Weights of a small transformer language model.
Training: a variant of Muon for these matrices, 313M tokens, 8713 steps.
Each number is 50 + 10 x the weight over its row's rms, rounded and kept within 0 to 99. Layers, rows and columns count from 0. The size before them is the row's rms in percent of the matrix's.

# layer 5 attention key, 256x320, rms 0.125, rows 78-127, columns 192-223
104:46 43 55 53 42 48 44 48 58 56 45 45 45 53 54 35 53 55 31 45 63 39 52 46 47 63 45 61 26 43 52 39
097:36 46 45 42 44 57 56 49 47 46 52 42 40 58 50 46 58 48 25 45 62 36 46 58 36 45 64 30 62 37 30 40
096:54 54 60 56 56 33 34 47 61 49 49 39 61 50 40 38 59 61 54 47 34 55 41 49 39 42 34 58 61 45 32 60
105:28 37 39 44 28 46 39 46 46 43 48 66 44 49 61 39 44 48 53 65 42 42 55 51 48 46 55 43 42 49 43 55
095:47 42 46 84 46 45 38 72 52 45 55 37 58 38 66 54 61 54 51 38 53 41 56 51 72 44 39 38 57 39 44 41
111:53 52 54 65 53 53 54 55 52 61 51 50 75 41 43 56 68 55 61 43 38 64 44 58 62 56 46 51 55 49 75 65
095:45 44 54 40 50 56 51 57 40 51 52 67 46 48 49 31 63 42 47 57 58 52 53 67 27 64 72 51 37 49 48 59
107:51 67 55 59 71 47 39 61 48 61 56 49 54 61 55 84 49 50 62 43 37 75 39 32 55 52 52 49 51 60 37 65
095:55 50 53 52 47 36 60 59 61 40 39 58 51 54 61 40 38 50 53 54 47 33 59 48 49 54 69 43 46 45 38 49
107:59 51 43 77 46 44 60 70 52 52 54 37 51 54 39 58 46 47 70 55 43 53 38 35 43 47 34 31 50 49 42 42
090:40 38 65 36 56 45 39 46 44 45 46 43 55 42 49 52 61 63 52 41 49 44 64 60 46 70 48 28 50 50 53 42
092:57 64 42 55 54 50 43 39 36 49 54 58 63 51 40 42 36 73 44 70 57 52 57 47 64 43 63 66 53 69 43 65
089:56 55 60 57 38 72 60 46 47 42 35 71 49 38 42 41 40 66 64 62 50 43 39 41 47 59 55 67 55 52 47 52
094:37 37 59 47 35 54 73 39 32 37 62 47 56 41 42 56 45 43 45 58 46 57 50 52 40 54 64 64 48 43 47 58
097:55 55 51 66 53 37 48 50 52 56 45 45 60 51 37 58 46 40 57 61 39 43 48 37 51 56 47 77 49 47 49 66
090:51 54 40 31 45 41 42 61 51 43 55 46 42 55 76 53 44 43 50 33 58 56 47 51 32 37 60 63 48 42 43 54
102:41 60 63 45 51 49 37 49 47 47 66 43 60 44 47 51 57 57 69 32 59 44 38 39 39 52 45 33 46 64 59 50
099:36 37 55 61 44 45 42 45 57 56 44 65 49 61 55 61 40 52 40 59 76 33 51 51 59 62 61 63 52 67 59 59
089:51 49 39 36 58 58 64 43 43 52 47 56 60 63 42 47 40 46 58 25 55 41 50 54 33 44 49 65 52 45 49 46
093:53 46 35 52 69 45 56 38 56 58 50 56 39 64 54 56 51 55 54 48 54 71 43 67 67 46 41 52 65 60 59 70
114:62 59 50 52 48 52 54 64 42 55 68 50 55 55 37 54 55 47 69 50 46 62 46 47 58 47 53 45 66 51 44 54
098:47 54 39 37 42 38 48 61 55 49 51 64 49 41 55 45 44 59 24 56 43 40 59 53 44 48 49 48 27 47 47 42
092:58 40 46 58 40 46 30 52 44 60 55 56 40 66 42 41 33 57 30 49 56 42 51 52 47 64 71 51 47 70 43 52
096:63 49 46 68 63 49 37 67 49 43 44 52 29 46 44 77 61 57 48 58 46 48 42 53 42 59 65 54 49 38 53 44
090:47 50 53 43 42 59 57 33 64 47 56 46 59 48 57 48 44 36 38 47 39 43 37 52 55 43 53 49 44 32 36 51
095:63 37 43 36 53 50 71 40 49 63 53 82 53 58 62 52 41 59 47 51 53 54 46 46 47 51 45 58 26 46 46 51
088:51 52 33 63 43 59 59 34 48 56 32 56 49 44 58 57 52 48 45 30 70 40 74 55 58 41 44 54 58 64 60 40
094:53 27 33 46 67 54 51 44 54 46 26 65 38 41 45 44 43 40 47 60 53 36 45 46 38 52 56 48 50 20 43 30
087:49 33 68 61 55 58 33 43 42 57 57 42 66 57 47 53 47 41 43 44 46 39 57 40 50 36 48 44 65 49 45 40
101:69 48 55 56 39 45 42 41 55 39 48 55 69 59 28 54 48 38 59 56 29 60 56 55 53 51 43 44 54 49 45 75
094:48 62 63 26 57 54 40 66 54 36 74 42 53 41 71 51 55 56 54 73 51 60 56 54 51 44 37 44 48 44 44 62
094:77 33 41 42 38 57 53 40 49 49 52 49 22 70 51 52 59 46 54 45 51 46 67 42 42 37 62 33 44 45 53 31
091:59 47 47 47 66 57 62 54 37 49 54 33 59 55 51 40 42 60 63 49 71 47 45 46 58 39 54 38 52 28 49 28
100:44 55 45 57 69 41 55 54 39 63 55 44 62 43 44 54 48 44 53 52 37 62 43 47 56 36 61 21 39 59 68 60
091:63 42 49 32 56 61 43 51 51 65 29 59 48 53 61 45 56 53 45 54 52 63 26 60 43 51 40 59 44 54 72 45
090:50 48 49 61 50 56 30 44 61 49 63 57 42 57 42 55 40 44 38 57 62 43 45 43 37 30 50 41 73 60 48 51
088:60 47 55 18 50 59 59 39 49 50 72 55 54 37 51 44 49 48 46 55 30 27 41 52 52 48 57 54 27 54 46 57
098:54 37 63 49 67 56 65 42 56 40 55 60 42 57 57 40 66 57 38 59 68 55 47 36 47 57 43 50 56 58 54 49
091:41 26 50 58 62 41 49 43 35 53 43 46 56 39 41 70 70 49 30 64 55 73 43 53 47 65 49 57 51 43 61 44
102:43 59 26 27 42 64 45 44 53 51 30 50 48 48 59 39 51 48 58 52 72 53 48 70 44 46 41 54 45 60 39 22
093:57 45 37 51 34 59 49 40 50 54 54 37 49 79 49 44 48 59 44 58 54 53 29 47 48 52 46 56 49 30 40 56
101:62 59 37 43 60 60 48 66 51 42 53 44 63 41 67 41 48 66 57 42 37 54 45 36 52 36 50 42 67 61 47 39
096:62 46 65 43 66 26 49 59 62 51 52 40 55 41 60 44 46 51 60 33 60 67 51 64 49 57 54 41 38 54 55 47
095:58 35 48 51 59 53 41 32 58 48 59 49 52 36 62 60 42 57 59 45 50 63 33 47 36 60 39 49 71 55 39 51
097:59 55 59 50 50 33 53 42 65 42 59 73 50 52 45 55 44 46 54 40 30 57 51 54 46 35 35 31 75 64 63 58
102:57 56 44 38 58 54 73 43 46 44 52 40 50 39 61 42 42 56 43 40 56 56 69 48 66 63 43 59 45 51 59 34
100:25 44 41 50 38 56 45 41 54 57 27 72 56 49 59 61 41 48 29 55 47 30 58 54 42 56 81 49 35 54 53 34
094:42 27 35 55 64 54 51 54 45 42 47 45 38 48 50 58 54 45 36 44 59 38 26 44 54 47 44 45 65 33 47 45
095:57 39 67 55 41 32 52 48 36 45 41 48 59 34 46 43 54 43 63 44 67 47 37 38 57 42 58 68 55 59 56 54
100:51 55 68 47 51 45 53 60 51 49 52 45 54 37 46 53 52 41 55 47 56 54 34 75 42 55 40 60 58 36 37 48
# layer 5 attention query, 256x320, rms 0.122, rows 79-127, columns 192-223
088:46 44 53 57 51 42 41 63 48 58 47 67 34 55 70 57 50 59 48 48 52 44 62 45 36 53 43 57 48 60 47 39
094:47 52 59 52 45 44 54 42 56 55 54 39 58 35 48 62 58 50 63 42 35 58 36 46 42 52 51 54 62 64 61 53
092:61 48 41 51 50 53 36 41 53 65 57 51 25 56 55 52 56 57 40 48 52 43 59 52 42 47 52 58 73 51 40 39
097:41 26 39 51 54 39 75 57 60 66 48 46 65 38 53 41 37 49 49 51 50 74 55 50 42 66 63 57 54 43 48 55
103:53 72 47 58 71 47 60 38 46 48 47 62 55 30 68 50 49 33 54 63 37 40 56 48 54 54 52 68 55 52 40 32
097:51 50 50 55 33 54 58 46 61 53 26 60 49 44 62 59 68 49 46 49 68 67 66 43 52 36 47 61 47 44 56 23
098:50 45 50 58 14 72 55 55 62 59 57 42 42 58 51 35 58 36 49 48 54 41 65 57 50 52 57 54 58 44 60 46
095:44 51 53 35 56 65 50 54 34 52 58 62 58 45 52 43 50 57 39 60 61 46 59 66 72 53 57 63 50 38 61 54
100:45 42 28 56 62 65 52 55 33 51 42 53 62 64 44 48 51 46 39 48 39 50 52 49 55 50 82 56 44 54 40 55
093:49 57 45 53 34 47 53 64 57 71 56 42 40 54 58 51 68 43 78 52 45 56 39 39 53 63 33 57 45 41 49 48
095:48 51 50 50 40 65 32 32 49 63 58 64 38 53 56 45 46 44 61 62 53 44 58 51 53 61 43 68 53 47 48 60
095:48 43 53 36 50 26 43 39 54 49 65 72 43 46 58 42 63 46 43 43 42 70 55 55 29 32 46 39 45 42 47 47
097:49 53 55 50 47 60 61 50 47 43 39 49 56 51 48 45 59 42 54 52 53 33 50 49 63 45 39 39 63 62 51 42
103:53 58 57 29 50 52 43 61 46 65 37 55 49 44 57 44 28 46 41 58 57 47 65 56 67 37 48 46 43 42 44 52
095:41 51 52 50 51 37 65 28 43 53 44 48 53 62 52 45 56 50 33 58 38 40 51 56 54 51 67 32 36 45 52 54
096:38 42 46 62 42 58 53 42 42 55 14 69 55 48 58 41 46 44 47 45 65 73 43 59 44 57 39 61 65 41 47 53
097:49 49 59 64 56 44 33 67 39 48 50 31 46 59 43 56 60 52 46 47 41 42 45 45 49 46 70 48 39 29 51 46
091:49 53 50 55 40 58 40 46 46 45 43 46 69 50 51 42 56 46 28 46 55 57 49 46 47 43 70 55 48 55 54 56
098:42 45 59 48 47 36 47 64 51 40 55 52 45 66 52 61 44 52 62 52 45 40 63 41 37 49 53 75 56 42 42 28
104:47 37 52 38 54 44 34 42 65 63 56 49 30 57 61 58 38 41 38 39 57 58 53 58 50 63 65 44 45 51 50 41
095:66 54 45 53 55 47 58 43 51 49 54 39 71 39 50 44 63 50 51 58 60 52 53 75 52 47 64 46 54 68 39 55
097:54 69 49 52 40 63 59 55 69 60 59 39 59 58 47 49 53 40 52 42 54 57 69 47 54 48 46 43 48 33 48 49
095:35 50 53 31 53 38 62 45 62 41 60 59 48 49 48 28 55 49 62 50 46 37 56 45 39 57 49 53 47 56 43 64
094:69 51 49 54 56 63 60 53 44 41 39 52 40 58 43 42 50 45 50 49 68 53 53 28 72 60 25 56 49 59 64 43
101:51 50 60 62 38 62 34 57 51 44 46 41 52 61 38 49 67 42 60 58 45 57 66 42 44 54 40 30 59 61 54 35
087:54 38 59 37 59 42 39 54 64 48 57 32 51 48 46 55 50 41 58 46 51 56 36 53 54 71 38 31 63 68 39 54
090:55 41 44 45 36 54 38 56 46 58 77 34 63 57 53 48 42 46 56 43 51 42 52 34 47 44 46 53 66 54 72 67
090:56 53 43 47 58 49 48 50 48 46 43 46 29 52 39 59 44 53 61 51 56 47 34 48 42 41 36 63 41 44 64 61
100:46 46 50 36 55 45 48 53 54 44 61 64 64 70 67 47 61 69 48 67 52 60 55 55 43 52 50 59 47 52 61 22
101:51 54 53 54 43 48 60 34 57 56 59 50 52 42 51 71 57 67 42 39 56 59 39 44 38 50 49 53 51 51 52 47
101:58 35 55 42 40 64 52 69 65 49 57 40 49 51 48 51 53 48 62 47 56 49 38 76 47 58 59 48 61 53 47 40
094:51 50 32 60 44 60 55 41 50 33 65 65 42 54 44 52 47 45 47 36 33 58 36 41 51 49 60 56 48 53 57 55
100:52 47 50 57 63 43 32 49 19 34 38 54 44 59 62 61 51 56 57 39 45 46 52 84 21 44 40 62 42 53 53 42
098:50 56 42 45 44 52 46 43 57 53 68 37 52 44 38 51 43 75 51 52 50 38 58 38 55 45 41 55 41 45 50 46
089:57 53 60 41 64 69 34 55 57 52 41 51 59 51 65 17 44 44 55 65 48 42 39 68 65 51 55 49 52 56 58 51
093:40 53 46 50 65 56 58 53 40 52 37 50 51 53 59 67 41 61 61 30 61 35 55 49 57 29 43 38 51 54 60 48
097:23 54 49 34 27 50 45 38 45 42 36 53 62 40 28 47 35 53 57 47 36 53 49 61 32 51 56 48 51 35 44 69
095:37 43 62 45 56 39 55 57 44 63 57 43 35 55 45 44 59 34 53 48 42 53 79 70 51 22 46 72 52 45 40 44
105:58 55 69 64 56 53 37 52 41 30 73 42 42 58 49 58 54 57 45 59 43 72 59 39 47 61 54 58 66 34 58 52
095:44 51 65 46 52 44 44 52 44 31 53 49 56 37 39 35 62 54 64 49 24 40 61 66 40 52 54 50 50 49 75 63
098:29 42 58 46 40 53 39 59 45 72 41 51 56 45 56 52 46 41 40 53 36 48 55 46 56 83 38 52 48 45 42 55
093:68 51 35 45 55 59 40 47 66 17 50 30 60 64 49 71 45 48 41 58 45 50 52 39 54 39 66 40 41 62 27 55
099:37 46 42 59 47 56 56 55 49 41 64 48 32 75 36 50 50 40 52 53 53 45 50 48 54 39 62 66 68 57 60 46
098:68 50 50 34 37 58 55 51 46 66 48 43 58 57 38 54 49 53 47 62 46 33 60 56 51 51 60 41 53 47 47 53
095:47 51 62 71 52 67 45 32 36 38 64 54 36 67 42 63 52 48 60 35 41 48 55 56 51 37 64 33 51 39 42 57
097:54 29 35 48 41 42 67 59 54 58 59 43 35 33 60 51 52 32 57 53 70 57 45 43 55 42 43 58 55 53 44 44
097:52 56 59 50 38 39 37 61 64 57 54 46 64 56 47 45 48 62 67 50 40 47 78 53 56 54 46 54 33 53 36 68
091:46 52 28 38 49 42 55 54 57 58 36 47 53 41 47 53 36 45 36 47 58 34 42 71 55 59 56 47 45 66 71 47
100:29 46 39 29 57 28 37 41 58 35 60 69 58 70 38 39 70 67 40 42 30 49 53 38 41 51 50 46 58 56 47 49
# layer 5 attention value, 256x320, rms 0.143, rows 64, columns 192-223
099:56 54 67 61 53 36 61 47 49 55 41 66 56 50 59 51 37 71 53 56 60 37 32 39 55 54 46 47 56 63 60 53